config.yaml
num_attention_heads: 12
vocab_size: 32000
norm_eps: 1e-06
rope_theta: 10000.0
rope_fraction: 1.0
parallel_block: true
init_std_o: 0.0
schedule: "wsd"
batch_tokens: 131072
Each number is 50 + 10 x the weight over its row's rms, rounded and kept within 0 to 99. Layers, rows and columns count from 0. The size before them is the row's rms in percent of the matrix's.

# gate: layer 4 MLP gate, 2048x768, rms 0.0662, rows 765-782, columns 0-127
# up: layer 4 MLP up, 2048x768, rms 0.0671, rows 765-782, columns 0-127
# down: layer 4 MLP down (transposed), 2048x768, rms 0.0631, rows 765-782, columns 0-127
gate765 103:51 37 51 47 45 49 51 70 50 48 45 65 48 39 44 36 43 24 57 58 66 44 51 35 50 45 63 55 56 40 32 63 51 62 55 53 47 49 41 42 51 51 53 43 26 34 47 26 31 62 42 32 52 54 43 57 50 41 38 67 45 59 58 51 36 34 49 55 31 69 48 37 58 41 49 48 45 55 75 72 62 66 42 44 53 52 73 56 43 50 58 46 64 57 38 54 45 42 49 49 53 52 62 45 46 58 51 41 55 50 49 47 46 57 49 51 65 56 38 69 61 67 71 55 53 67 53 63
up765 100:53 49 54 57 65 45 55 52 57 45 36 62 41 43 37 31 47 49 47 45 63 52 43 26 48 58 27 58 29 59 48 47 67 40 38 57 52 57 46 62 44 37 47 48 55 59 51 51 65 43 59 49 37 43 49 47 53 46 43 57 53 40 35 53 48 53 48 26 48 46 23 66 53 39 55 60 56 50 33 58 48 35 52 56 59 51 51 26 69 57 48 50 37 53 54 43 45 54 48 25 43 45 66 47 57 41 65 30 66 37 48 67 45 55 38 43 49 58 57 55 61 47 53 35 46 56 24 39
down765 106:60 51 55 58 45 32 49 60 45 54 54 43 50 38 61 45 45 56 53 30 59 55 56 32 45 59 50 64 61 56 51 48 50 57 48 49 62 35 61 62 66 54 44 50 47 58 46 52 67 48 64 51 53 32 41 50 43 52 56 55 58 49 45 33 50 52 68 34 57 52 58 54 39 56 63 63 45 38 42 45 36 59 54 42 63 53 54 61 52 55 59 42 49 37 57 49 67 47 47 44 44 44 56 62 53 56 40 48 67 44 47 64 45 36 54 49 57 61 56 24 59 47 51 42 66 61 38 49
gate766 115:66 65 53 53 46 54 46 44 52 42 26 56 43 63 51 59 58 60 35 52 62 45 55 60 53 57 50 58 47 41 54 63 47 41 38 47 68 65 47 65 45 53 67 52 51 62 44 65 54 53 44 43 53 52 36 38 64 61 41 61 46 33 52 49 52 56 52 59 45 52 41 50 32 66 65 49 50 42 45 39 49 38 68 51 48 45 59 49 44 49 29 43 54 59 66 63 45 54 51 57 40 60 79 37 61 62 44 61 50 32 50 47 70 61 50 50 52 62 61 73 42 60 44 58 53 42 49 51
up766 116:57 46 61 55 48 40 60 57 49 48 53 47 50 58 50 40 37 42 52 59 57 52 48 43 31 57 38 48 42 58 49 51 36 66 48 35 33 55 53 45 52 57 42 43 61 50 44 57 44 43 50 43 41 50 50 45 53 34 40 44 58 54 39 66 42 58 63 46 60 50 45 33 53 71 60 66 47 50 38 44 52 50 54 51 55 44 53 66 52 52 58 34 53 33 45 64 42 41 63 57 64 57 48 63 38 55 51 45 54 43 46 39 39 48 68 41 62 44 49 36 46 42 53 53 54 51 51 47
down766 092:47 51 54 68 54 31 53 45 36 51 62 61 43 42 44 63 40 46 44 36 65 44 46 49 62 57 75 57 65 43 57 56 60 32 52 61 65 51 73 61 65 56 66 75 47 44 43 62 49 41 51 52 65 53 54 56 64 75 63 64 61 58 51 50 59 45 31 48 58 37 55 53 53 51 48 39 61 40 42 56 53 45 45 30 35 29 59 34 57 54 32 36 51 64 44 47 48 56 41 57 31 57 43 38 58 51 46 54 49 56 51 45 58 44 55 55 55 52 51 61 48 63 49 46 54 35 61 38
gate767 108:65 62 42 40 49 70 53 52 45 57 59 63 48 40 56 61 45 54 69 54 54 45 50 48 57 50 60 61 54 20 74 61 56 47 55 42 76 47 48 49 46 53 63 66 19 37 62 43 75 62 46 44 50 46 44 45 57 53 52 46 34 49 36 40 52 41 27 43 37 55 53 55 40 59 51 50 61 57 59 53 49 78 47 62 56 40 34 53 50 55 63 46 64 56 49 46 38 51 57 51 48 52 40 48 43 71 45 48 58 35 47 58 47 33 58 46 52 51 54 47 33 38 46 54 44 31 43 43
up767 105:47 48 46 55 69 56 68 59 55 51 59 48 52 62 45 50 52 59 56 51 57 61 45 63 41 40 75 47 47 58 38 68 55 65 59 49 45 35 27 50 60 45 34 42 63 33 57 66 47 48 62 57 64 61 46 24 43 71 49 39 56 38 55 44 52 53 52 37 51 47 58 49 54 58 40 60 70 61 54 47 55 43 50 34 51 54 53 33 63 29 55 40 60 48 46 44 68 53 41 52 67 60 43 47 48 62 50 36 31 33 37 45 31 38 53 43 59 65 56 59 51 41 52 44 73 57 53 48
down767 100:55 45 63 44 54 48 59 63 49 41 62 43 58 38 52 45 52 49 47 56 57 63 41 61 48 51 49 67 71 36 30 56 35 54 46 44 41 59 43 50 44 28 49 69 43 62 60 65 54 42 49 22 51 56 42 53 49 56 38 63 40 49 52 62 41 54 51 49 56 52 54 65 50 29 36 62 57 51 42 28 50 59 59 39 46 46 56 41 39 45 65 46 37 47 45 58 37 61 59 44 48 48 40 37 45 46 70 42 22 38 39 57 62 55 40 56 63 57 45 54 38 51 59 34 43 48 54 44
gate768 096:47 59 51 49 44 47 40 66 63 58 49 46 36 56 49 35 57 56 40 66 63 55 66 33 38 46 56 53 62 46 73 31 59 39 44 35 50 48 55 44 54 54 51 47 50 33 48 62 38 61 52 48 34 56 62 51 70 51 54 49 29 52 58 44 60 49 58 29 57 40 42 48 31 67 62 40 46 63 65 67 69 57 46 43 46 52 59 35 52 63 55 66 65 39 71 55 52 63 50 42 24 46 49 56 40 40 40 42 45 53 56 40 52 39 52 53 43 59 48 47 54 50 63 58 58 66 33 39
up768 094:45 46 69 53 44 42 44 36 54 68 37 38 46 30 44 70 55 50 59 53 42 37 37 43 53 44 41 32 55 54 58 45 35 48 46 30 47 55 38 41 43 51 44 54 35 51 64 50 52 48 48 35 47 41 51 67 62 59 63 39 65 43 57 56 53 48 60 60 53 47 42 51 50 68 49 39 55 61 52 44 64 49 51 54 61 39 49 46 56 53 39 70 41 54 53 45 21 44 49 48 42 57 63 44 47 54 34 41 56 43 24 54 49 57 41 48 48 56 52 51 72 40 50 36 32 56 46 53
down768 100:41 50 59 66 55 54 65 49 51 62 57 54 60 42 43 51 38 50 44 46 57 43 50 70 40 48 51 60 47 29 43 54 59 31 57 47 51 62 44 57 27 48 60 41 55 49 40 50 49 54 54 59 49 49 63 47 44 51 27 33 54 57 55 53 53 44 48 45 61 43 46 58 49 53 57 46 47 68 64 61 41 63 48 43 43 36 37 61 51 52 53 46 58 55 56 62 40 40 76 41 57 44 48 37 65 40 51 47 56 36 43 50 53 63 57 57 45 65 39 39 72 58 42 41 35 44 53 54
gate769 092:56 38 56 61 59 53 40 66 48 56 59 45 54 49 44 28 52 54 43 55 59 24 57 60 44 72 43 60 60 47 57 44 57 43 58 42 31 49 50 71 55 62 41 61 51 74 45 43 45 60 34 52 64 42 37 50 48 39 49 43 61 58 36 40 48 57 48 58 53 49 53 24 58 41 48 60 62 39 54 52 47 48 63 60 53 73 50 53 57 62 48 74 47 51 44 38 62 64 40 55 39 46 53 47 44 44 52 56 41 46 56 56 61 51 56 47 54 54 40 66 49 46 50 48 31 42 44 48
up769 094:32 42 44 63 61 65 45 41 43 46 63 47 27 43 42 53 52 48 49 45 43 72 93 51 51 57 56 32 46 53 31 47 42 54 59 57 49 59 55 49 25 56 63 58 52 64 47 52 56 48 40 57 45 52 42 55 44 50 61 56 55 45 45 54 34 27 50 43 50 76 44 54 44 60 54 48 46 53 62 50 58 61 49 46 50 21 41 65 61 52 53 55 52 54 55 51 49 48 59 63 61 56 60 46 58 49 35 43 51 42 70 52 53 41 53 50 32 50 48 38 51 42 43 65 62 56 58 45
down769 097:60 43 59 53 63 41 41 43 54 46 44 55 53 56 60 23 55 18 40 64 47 67 61 67 53 66 42 33 64 38 49 47 51 45 60 35 48 44 59 43 47 74 63 57 75 55 57 58 48 54 63 48 51 67 66 55 48 21 59 28 69 45 40 30 42 32 68 35 49 58 44 71 44 45 54 46 54 53 39 49 45 52 38 49 57 42 42 47 58 59 44 46 58 59 50 66 60 42 53 43 61 55 51 23 49 64 65 55 59 53 50 40 28 32 42 53 35 53 57 57 51 52 30 52 47 50 55 46
gate770 092:33 68 40 42 47 42 50 36 44 63 58 58 59 39 61 53 26 48 38 35 48 51 49 39 54 55 50 50 53 58 64 64 41 50 45 44 53 53 56 39 37 47 53 51 30 46 46 58 72 47 51 48 58 49 63 55 43 56 50 46 41 51 51 47 40 34 64 50 38 53 49 41 54 48 46 60 59 51 50 36 67 55 56 51 43 65 55 46 50 59 59 56 76 74 48 59 63 51 47 42 46 44 43 46 51 38 31 37 49 45 46 55 53 36 49 68 45 40 60 46 66 47 69 27 46 57 41 69
up770 086:57 62 39 47 40 59 53 66 54 69 62 51 58 47 49 52 52 39 69 32 61 45 65 70 46 53 71 68 48 48 42 31 57 56 40 51 43 51 54 36 51 58 32 61 30 48 47 51 58 48 56 53 58 42 62 30 47 45 49 72 34 56 38 48 53 50 36 28 52 38 54 53 54 43 29 62 60 52 60 63 45 41 29 46 39 54 53 38 32 46 62 41 50 57 64 46 64 36 46 63 56 45 63 45 65 55 55 60 60 54 39 51 49 70 76 63 33 32 52 43 52 31 60 42 58 45 48 42
down770 092:47 38 58 41 39 59 52 54 51 47 38 64 57 47 35 42 48 56 60 59 50 57 70 52 50 56 51 42 50 41 62 30 46 25 66 43 50 68 54 50 61 45 42 45 14 53 44 53 59 46 56 48 38 27 43 60 53 46 57 60 61 67 38 65 57 56 49 74 36 57 61 51 38 48 53 48 51 45 64 60 59 45 35 37 32 46 30 59 50 56 47 38 39 29 66 49 49 51 53 38 39 51 50 61 66 52 67 45 43 37 52 48 49 54 50 44 24 39 56 32 53 40 38 49 67 47 52 33
gate771 101:61 50 60 54 48 55 48 45 48 53 58 54 49 39 44 47 52 38 60 41 67 47 41 22 53 34 70 51 59 47 40 45 46 35 57 34 68 48 66 64 63 50 55 66 43 57 47 33 50 46 66 46 57 50 43 31 47 57 47 54 61 51 59 62 41 48 48 53 34 51 46 55 43 63 72 46 51 55 65 64 43 45 39 57 36 50 55 53 45 44 50 65 20 44 48 51 53 46 50 42 51 52 37 28 47 59 66 58 43 59 40 47 46 46 48 51 41 48 51 42 46 38 65 47 61 48 50 48
up771 104:64 54 57 32 67 59 37 36 57 43 72 38 37 51 56 55 70 80 59 62 58 26 56 46 42 67 47 42 71 43 49 45 56 63 46 62 59 52 44 60 48 63 37 60 49 46 35 60 49 57 53 44 69 57 52 41 56 35 51 58 46 58 48 53 39 49 34 49 40 61 44 51 60 63 52 38 55 44 60 62 56 44 50 45 41 49 57 55 63 55 55 61 31 53 42 44 55 40 54 44 61 54 26 58 64 65 51 56 71 42 54 42 43 64 39 64 51 50 60 48 57 48 61 47 56 53 65 30
down771 105:58 46 66 44 51 58 49 55 54 54 54 39 67 45 48 48 50 45 57 42 57 61 68 33 44 45 51 53 59 26 39 48 50 48 35 22 57 30 50 49 54 47 53 52 41 52 35 40 65 66 62 48 44 38 51 38 60 63 48 47 37 42 50 37 41 53 64 38 44 67 43 66 50 55 65 49 49 58 39 51 68 47 47 48 57 36 51 32 52 49 47 63 48 55 38 45 42 56 52 43 65 37 51 43 51 39 45 48 38 45 71 43 62 57 37 55 38 42 58 39 41 37 69 36 46 56 44 62
gate772 098:52 50 61 50 39 56 57 60 57 50 40 34 44 55 58 74 42 39 54 51 51 42 59 52 49 46 63 41 47 35 52 36 41 37 48 59 62 50 27 34 50 44 51 20 34 50 49 47 39 68 41 55 58 48 33 58 48 44 66 43 49 59 50 39 58 43 53 53 42 47 63 47 42 69 48 44 51 58 40 57 35 54 60 50 49 34 50 41 45 81 48 46 49 62 54 51 37 49 62 45 57 45 60 32 41 48 58 34 51 45 53 64 25 56 38 66 43 40 50 41 39 40 42 55 27 56 32 53
up772 104:49 53 42 38 63 53 46 53 37 35 34 51 30 37 49 63 64 51 45 55 66 65 52 41 54 66 47 49 35 40 33 49 58 46 60 37 49 72 33 63 52 51 47 63 49 53 30 54 58 47 49 56 47 57 40 53 57 57 48 61 48 58 53 47 58 51 45 74 56 57 44 59 51 53 51 50 44 39 68 45 48 50 49 71 44 39 55 67 60 51 46 50 59 53 54 64 58 46 52 34 36 48 65 56 44 44 38 19 71 59 54 51 57 50 70 50 48 46 56 35 68 50 59 53 39 62 45 50
down772 103:28 67 51 57 62 45 51 40 52 60 33 41 46 46 49 48 73 46 45 44 36 42 44 40 53 51 43 53 60 43 36 55 71 48 42 50 50 65 29 49 55 34 52 71 61 49 50 32 56 79 52 46 68 56 53 49 53 68 35 50 35 58 32 56 67 39 39 69 51 47 45 62 40 43 59 64 40 66 50 36 35 47 55 44 38 45 35 49 66 45 55 48 44 45 62 58 48 53 61 59 58 49 38 45 53 57 45 25 69 44 52 35 49 58 17 40 57 58 53 45 43 44 46 41 45 53 53 44
gate773 098:27 26 57 68 60 34 43 57 59 50 50 47 56 50 54 54 62 46 36 60 47 44 57 56 60 41 55 58 44 26 51 57 49 47 54 58 50 47 49 73 46 63 34 39 60 54 46 53 54 40 38 63 50 69 67 54 49 65 55 36 46 54 60 43 49 68 60 51 53 46 48 65 44 53 44 34 42 40 56 71 48 56 50 43 45 54 57 47 37 42 41 73 52 32 43 40 61 55 59 32 47 61 37 40 61 41 54 54 65 60 54 51 50 49 35 57 41 64 41 65 48 76 39 42 57 51 64 45
up773 101:10 52 64 67 55 43 50 43 48 55 32 40 43 43 44 66 55 51 51 55 44 70 54 61 36 35 52 62 85 39 61 34 65 57 62 55 44 48 55 30 65 52 51 46 37 51 44 47 40 47 36 51 37 78 49 34 40 67 52 29 45 53 50 53 43 56 56 43 40 55 67 56 42 64 48 24 30 39 46 39 45 63 47 37 44 60 43 56 34 49 33 50 48 38 59 50 50 51 52 54 56 53 41 70 39 50 76 61 52 41 62 64 50 57 55 71 59 51 58 53 53 55 43 58 35 59 47 38
down773 092:48 51 47 48 55 46 64 69 46 53 47 32 53 61 58 63 36 50 33 32 36 58 45 49 55 59 37 43 48 53 46 49 42 52 65 74 49 53 38 60 45 49 80 55 42 34 38 43 38 56 45 32 59 38 62 48 55 62 38 62 36 28 43 57 47 46 45 48 65 49 35 52 60 65 46 54 57 49 58 47 62 58 55 57 51 46 48 29 47 48 43 46 36 46 42 41 54 43 48 45 40 56 38 40 41 64 61 43 52 35 47 59 62 39 52 64 29 49 50 48 41 66 55 58 42 35 65 29
gate774 102:48 56 50 49 50 53 59 44 53 54 46 41 41 49 50 47 47 69 43 43 63 50 39 73 46 53 47 36 51 48 54 49 59 65 40 52 38 43 44 67 55 46 36 38 55 64 45 49 47 36 47 49 63 44 62 45 38 65 38 50 56 35 37 44 48 55 66 57 44 50 57 43 40 58 38 58 44 44 48 52 73 52 46 49 60 33 53 33 47 38 51 52 52 49 55 40 34 55 72 48 48 52 53 45 46 41 59 53 45 57 66 61 60 39 73 52 51 60 40 46 43 74 55 75 51 57 58 44
up774 092:63 58 41 41 49 56 48 64 42 43 53 69 40 47 41 60 50 41 62 52 52 54 55 50 46 51 33 68 71 43 38 50 54 24 50 58 38 50 51 55 53 49 49 52 46 70 47 72 49 32 40 45 52 68 43 51 54 58 51 55 53 46 48 27 36 58 52 49 32 36 57 71 51 56 51 40 46 43 67 48 40 56 55 41 57 64 54 56 35 44 62 53 50 39 35 58 54 59 42 43 53 55 44 50 57 59 42 46 62 62 35 58 37 49 61 53 39 38 36 43 58 56 51 52 53 41 40 51
down774 103:53 50 61 57 61 54 52 53 51 57 53 43 50 48 53 39 51 40 60 47 60 44 56 31 48 56 49 50 45 56 34 52 54 35 53 51 49 46 55 44 58 55 54 52 47 58 57 48 33 53 37 51 44 52 35 30 42 47 57 53 75 59 50 74 44 50 48 37 45 66 52 47 52 52 67 39 47 36 57 46 64 82 48 39 47 62 44 65 44 43 48 31 51 27 58 54 55 66 43 51 60 52 38 33 37 39 28 41 42 59 43 38 44 53 61 55 41 43 53 48 48 28 45 53 56 56 30 52
gate775 086:62 42 54 40 48 41 52 33 64 46 39 44 42 61 60 59 52 53 40 35 67 50 81 53 50 34 47 54 50 35 54 56 39 55 43 50 36 52 60 48 66 55 54 51 39 47 69 45 40 48 50 62 40 47 39 55 58 71 38 41 46 48 39 51 53 50 58 56 52 42 34 43 48 57 41 48 64 58 55 52 63 51 59 54 38 70 47 60 47 64 61 42 56 52 59 47 61 41 41 48 57 42 42 59 45 40 50 13 51 34 50 51 62 50 62 59 66 50 56 59 40 58 43 53 53 51 62 34
up775 087:58 50 54 51 62 41 67 51 58 55 34 51 49 62 46 39 44 46 51 48 40 57 64 47 38 43 55 48 63 61 57 70 59 51 59 39 27 71 56 51 56 50 57 57 39 55 51 53 43 44 37 63 46 60 46 52 58 53 48 42 40 37 54 48 40 49 50 56 57 46 64 47 55 56 47 61 37 51 38 64 45 41 50 43 46 37 50 33 43 46 56 38 50 62 71 34 46 45 49 40 28 35 56 53 57 45 80 54 55 46 50 45 53 46 43 46 57 46 55 49 60 37 36 43 58 50 55 53
down775 099:46 51 47 60 57 51 51 55 55 62 24 48 73 45 64 34 42 71 56 31 59 66 56 51 75 52 36 39 54 44 54 55 63 46 59 38 37 63 47 47 45 64 30 50 40 50 47 46 24 32 55 52 47 53 53 51 44 52 40 57 40 41 65 63 36 56 38 61 53 49 45 68 58 66 42 56 35 49 45 62 38 55 45 59 65 62 61 59 60 70 59 58 51 39 45 56 61 48 50 60 45 39 63 55 44 45 43 32 36 49 43 43 45 46 39 32 44 55 38 42 56 53 49 54 58 57 60 64
gate776 097:54 35 60 59 57 68 64 56 48 42 47 31 54 68 65 60 46 43 59 53 43 42 41 45 52 55 27 42 53 45 55 70 59 55 45 71 38 35 49 45 57 40 41 49 50 52 37 44 51 51 58 66 42 67 56 49 61 43 54 60 58 79 59 73 37 45 30 44 36 61 48 49 28 60 38 64 49 58 55 46 58 69 54 36 45 48 51 39 28 46 66 58 57 54 48 52 58 50 53 47 53 55 43 50 56 51 51 42 41 61 40 56 57 55 58 46 51 43 46 43 53 52 51 49 17 47 37 35
up776 098:55 46 45 56 52 46 38 67 53 29 57 43 52 59 27 53 53 47 38 47 49 67 36 38 51 44 58 46 49 42 42 47 62 49 49 44 51 56 44 53 40 41 51 49 38 56 33 51 46 60 36 67 57 53 61 36 61 49 65 33 42 68 47 44 26 36 40 49 56 57 35 53 42 37 38 53 46 39 34 67 72 40 52 56 53 51 27 57 58 60 47 50 64 57 64 48 42 50 56 62 46 61 39 58 45 54 48 62 48 59 58 39 50 46 33 58 48 44 40 55 50 59 70 44 37 54 35 41
down776 101:46 54 57 78 50 60 59 64 44 54 32 56 56 75 52 41 61 48 52 60 67 58 48 62 42 64 40 43 47 39 62 59 55 57 58 53 62 53 46 54 53 48 62 59 38 57 33 50 48 48 45 57 66 52 55 59 50 38 59 36 36 59 52 48 57 56 49 61 36 39 61 69 45 66 65 53 54 41 37 41 51 37 54 63 49 56 36 44 52 65 49 55 48 36 45 48 68 40 65 49 42 47 52 48 56 55 47 57 52 30 53 56 37 69 56 54 44 38 38 50 58 52 60 56 52 46 32 59
gate777 102:53 64 69 39 41 43 48 47 57 58 52 38 44 40 47 31 33 51 45 29 51 64 47 62 49 33 30 54 52 49 31 40 37 53 37 52 54 48 37 34 52 39 64 55 41 48 31 56 59 57 42 52 45 87 66 54 67 61 36 47 55 49 31 57 60 39 69 52 43 63 52 47 45 55 31 47 47 55 54 70 51 53 55 46 48 47 61 45 40 50 52 48 43 56 32 36 40 29 47 27 55 46 32 41 54 63 59 72 65 45 37 45 58 51 53 51 38 40 51 72 37 55 50 51 39 35 45 53
up777 105:58 56 45 42 38 67 50 55 64 53 35 47 60 46 38 35 72 45 59 39 60 40 37 31 50 32 51 66 41 45 60 55 37 46 48 71 51 59 54 37 53 51 47 58 31 67 52 48 29 45 51 49 34 60 49 47 42 52 39 42 53 54 57 51 48 59 52 61 46 45 49 29 42 40 48 48 50 52 46 62 40 40 70 51 43 39 41 57 39 55 45 66 55 57 49 49 49 53 48 39 64 48 49 53 60 55 51 52 55 49 35 39 51 39 58 51 54 49 54 53 47 45 60 50 50 46 60 45
down777 096:43 52 53 45 55 41 64 45 44 57 46 62 44 41 67 43 57 64 42 40 30 43 49 50 40 40 50 50 58 49 53 37 45 50 60 45 54 54 54 57 52 47 66 63 52 35 43 37 36 63 70 53 47 56 46 65 59 69 66 56 52 38 52 58 57 67 49 42 49 58 37 66 49 67 53 46 40 51 48 58 51 64 60 53 40 48 52 28 62 55 44 46 40 42 50 57 52 52 45 62 40 42 43 27 60 56 38 47 54 44 48 65 46 56 41 58 63 32 71 57 49 63 54 49 52 62 53 52
gate778 098:56 56 52 46 56 62 65 59 63 55 44 62 53 53 33 33 38 39 44 28 40 44 49 47 57 59 47 43 57 77 55 51 52 36 60 53 42 26 54 61 48 43 56 54 51 42 46 36 43 32 66 32 49 33 68 66 53 58 45 60 61 46 41 49 52 56 55 49 36 48 58 58 55 51 56 38 50 49 41 53 61 64 45 63 47 71 46 33 46 39 49 49 46 46 51 46 47 52 59 51 63 57 37 48 55 49 61 31 54 40 41 54 36 45 30 64 37 54 52 65 54 59 37 47 56 44 58 63
up778 096:61 44 50 42 41 52 45 55 48 42 52 42 46 47 61 52 53 59 49 33 46 32 76 65 41 51 67 57 48 56 40 43 46 54 35 50 35 49 55 47 53 48 56 54 35 49 36 48 44 60 53 54 32 43 32 58 55 52 47 53 47 53 48 44 39 48 52 53 60 47 30 40 23 34 49 77 37 37 61 50 55 60 53 48 40 53 44 58 46 41 38 52 50 36 56 54 47 52 47 27 44 60 59 41 64 47 42 73 50 56 65 54 51 51 38 55 62 57 57 43 53 43 68 53 37 46 44 51
down778 103:53 48 52 58 42 57 52 45 33 47 43 35 28 29 61 59 38 24 57 51 55 46 59 46 47 36 54 46 54 55 46 52 48 37 53 56 55 50 54 62 26 50 63 56 32 42 53 61 47 53 48 53 43 32 61 76 26 36 59 54 41 43 58 72 24 37 51 42 62 47 36 46 61 58 48 44 37 65 46 50 55 57 44 46 67 49 51 60 67 59 41 59 49 44 44 51 58 47 61 45 61 38 54 50 37 44 53 59 26 62 54 49 65 31 57 44 48 54 36 38 49 51 55 51 52 65 45 58
gate779 093:56 42 43 52 37 57 57 64 60 66 53 37 18 52 63 57 36 44 68 47 60 59 24 46 51 40 42 45 53 41 40 52 50 44 52 58 60 24 50 46 49 64 35 42 52 46 43 45 49 50 42 63 31 58 78 23 46 51 57 39 45 44 48 46 63 56 64 54 40 49 47 58 37 52 54 44 48 52 35 49 43 35 48 40 52 62 58 31 45 49 45 53 56 50 52 53 47 47 50 47 46 39 48 50 40 51 51 35 54 65 57 44 42 51 70 42 37 61 45 52 30 44 40 58 49 48 55 48
up779 095:44 50 54 67 55 58 63 34 53 48 33 57 60 47 59 58 53 35 49 41 52 49 55 54 45 61 73 49 56 55 46 71 29 45 45 50 58 57 35 53 57 43 30 45 42 48 59 38 51 47 43 40 33 58 50 52 61 48 57 60 19 42 42 42 66 45 55 57 53 54 46 42 56 58 55 60 35 65 59 44 60 36 57 53 68 54 61 64 43 39 39 62 46 50 69 48 58 57 49 61 54 54 82 59 45 55 48 42 42 65 47 49 44 43 68 48 38 33 49 41 43 49 65 48 61 70 47 48
down779 101:66 58 44 42 44 41 36 29 56 50 52 52 60 48 72 40 60 35 46 36 54 50 56 49 52 42 29 35 52 52 43 47 53 42 43 33 56 48 46 47 44 42 54 32 55 59 48 45 50 49 44 57 55 65 42 74 37 41 68 44 65 38 50 55 59 55 44 66 36 30 73 50 56 50 44 53 64 54 32 50 61 61 48 53 51 46 46 70 34 38 55 45 48 44 65 45 47 66 58 54 54 73 45 32 33 52 53 56 57 44 57 38 54 49 51 47 49 50 56 77 48 42 42 76 45 49 50 48
gate780 100:55 37 67 48 72 46 60 54 55 56 66 36 64 67 59 50 56 56 60 38 64 47 43 39 53 63 34 61 48 47 33 49 26 45 41 34 46 43 42 39 57 41 60 42 51 52 40 52 51 54 55 28 44 59 49 56 49 75 55 62 47 51 38 61 59 41 54 49 30 42 70 41 41 50 41 57 45 50 52 42 49 54 39 54 48 43 43 31 28 51 41 51 53 46 50 46 56 46 44 43 58 58 35 50 41 55 46 38 45 65 53 58 48 59 49 48 38 60 57 46 52 37 51 54 35 59 56 49
up780 100:50 54 33 64 59 43 72 55 61 40 65 73 56 67 49 70 51 57 50 35 66 61 39 47 48 50 66 54 34 31 36 50 62 48 43 36 61 51 63 41 67 40 57 45 58 58 43 48 53 39 52 54 18 72 58 60 37 42 51 44 49 36 41 65 47 33 58 49 54 35 70 41 36 48 43 40 64 44 51 50 53 54 42 59 54 51 53 41 56 49 38 65 60 66 58 71 48 69 48 52 33 57 52 53 39 50 31 46 54 49 50 45 48 49 47 46 63 30 69 57 38 38 51 54 76 61 54 42
down780 100:55 49 44 36 85 55 57 45 61 44 59 37 34 57 43 30 45 49 54 38 51 50 39 60 44 54 45 64 44 38 64 48 61 42 43 56 67 56 50 42 58 51 50 57 37 28 51 32 48 31 53 46 56 60 59 50 38 45 39 28 58 54 45 45 60 47 58 42 50 29 49 15 45 54 53 46 64 52 58 60 46 46 34 39 63 48 54 57 35 52 52 49 50 29 59 42 34 56 44 60 51 54 35 48 56 43 51 60 36 46 52 60 67 55 63 27 52 52 61 52 44 67 39 54 57 48 55 49
gate781 096:39 54 56 45 47 55 57 57 44 46 47 65 63 69 38 48 52 47 57 63 65 46 49 30 56 47 47 37 32 40 52 55 40 59 39 44 52 48 65 57 27 51 40 54 49 57 47 55 46 33 56 48 67 54 46 46 37 35 62 28 53 42 52 34 44 38 57 51 73 71 49 40 58 44 63 37 52 57 48 42 37 41 47 48 46 69 60 41 34 58 61 30 46 52 59 45 41 64 42 49 46 39 58 55 43 54 40 58 71 53 48 58 64 42 62 55 53 42 27 47 54 53 67 57 58 34 52 47
up781 093:52 57 60 58 30 71 28 63 46 53 48 65 38 68 54 44 53 57 52 52 44 46 52 54 44 58 60 42 49 47 45 52 36 42 42 35 28 36 60 40 46 53 52 48 58 52 59 34 42 57 21 57 53 61 63 57 33 54 58 40 51 46 48 52 61 37 47 58 70 45 42 53 70 57 51 53 40 53 58 57 30 34 60 44 45 47 64 38 39 59 43 55 45 57 43 41 37 41 40 46 60 42 52 39 35 59 47 46 28 54 34 44 51 59 65 46 60 52 31 48 57 53 63 46 49 66 58 44
down781 096:53 67 48 73 49 56 60 59 60 43 57 48 50 54 50 48 72 41 55 59 62 53 44 54 48 56 46 63 45 44 50 58 52 67 45 37 56 46 65 49 51 43 36 67 36 73 52 58 63 47 47 45 43 48 52 61 65 57 64 57 43 46 39 63 52 66 52 50 56 54 41 51 59 33 42 65 51 37 48 37 65 63 56 59 32 49 47 54 30 44 47 55 46 51 36 49 40 50 69 51 36 57 51 49 38 58 45 51 56 61 61 61 52 59 43 59 53 52 63 33 50 39 51 53 61 37 47 43
gate782 107:59 47 26 58 56 49 55 56 46 60 61 47 56 68 48 33 46 40 40 30 57 22 38 52 39 46 55 58 66 64 38 45 67 55 45 46 74 60 51 58 36 50 73 53 34 50 41 62 47 51 52 50 53 52 63 43 48 53 78 50 49 33 59 55 40 61 46 54 51 43 57 40 56 65 61 61 43 55 39 48 46 56 47 45 25 35 47 31 55 48 54 47 45 37 63 37 59 52 59 42 47 54 48 48 45 66 43 51 52 54 41 46 49 58 57 35 55 45 41 55 49 42 42 50 53 48 43 44
up782 103:49 59 58 48 43 53 46 45 43 42 52 61 48 57 66 53 51 39 59 32 60 58 30 47 29 41 52 53 46 59 39 42 51 70 51 54 61 71 50 32 55 50 51 45 35 43 57 63 55 49 58 57 57 49 47 73 62 58 57 37 64 54 64 59 45 66 54 43 40 43 49 47 44 44 60 59 47 28 60 49 34 47 50 53 53 46 63 56 62 41 57 51 75 50 55 59 41 32 50 52 53 51 56 58 69 40 56 48 45 36 45 46 38 34 58 48 49 43 36 46 45 50 50 55 51 56 25 57
down782 104:55 53 55 43 65 35 35 55 68 56 62 47 47 54 37 76 42 45 35 50 49 59 42 52 52 46 49 44 47 65 65 50 40 76 40 43 62 71 52 50 64 57 44 37 53 52 51 52 52 38 58 51 55 34 28 36 59 36 48 56 67 48 45 56 42 59 54 66 54 25 45 60 63 56 59 41 55 37 63 52 43 41 54 40 35 52 63 47 66 60 46 48 46 54 44 58 51 50 53 67 60 52 43 56 57 39 50 59 55 59 55 35 64 37 64 46 38 27 44 50 53 50 55 58 47 51 31 54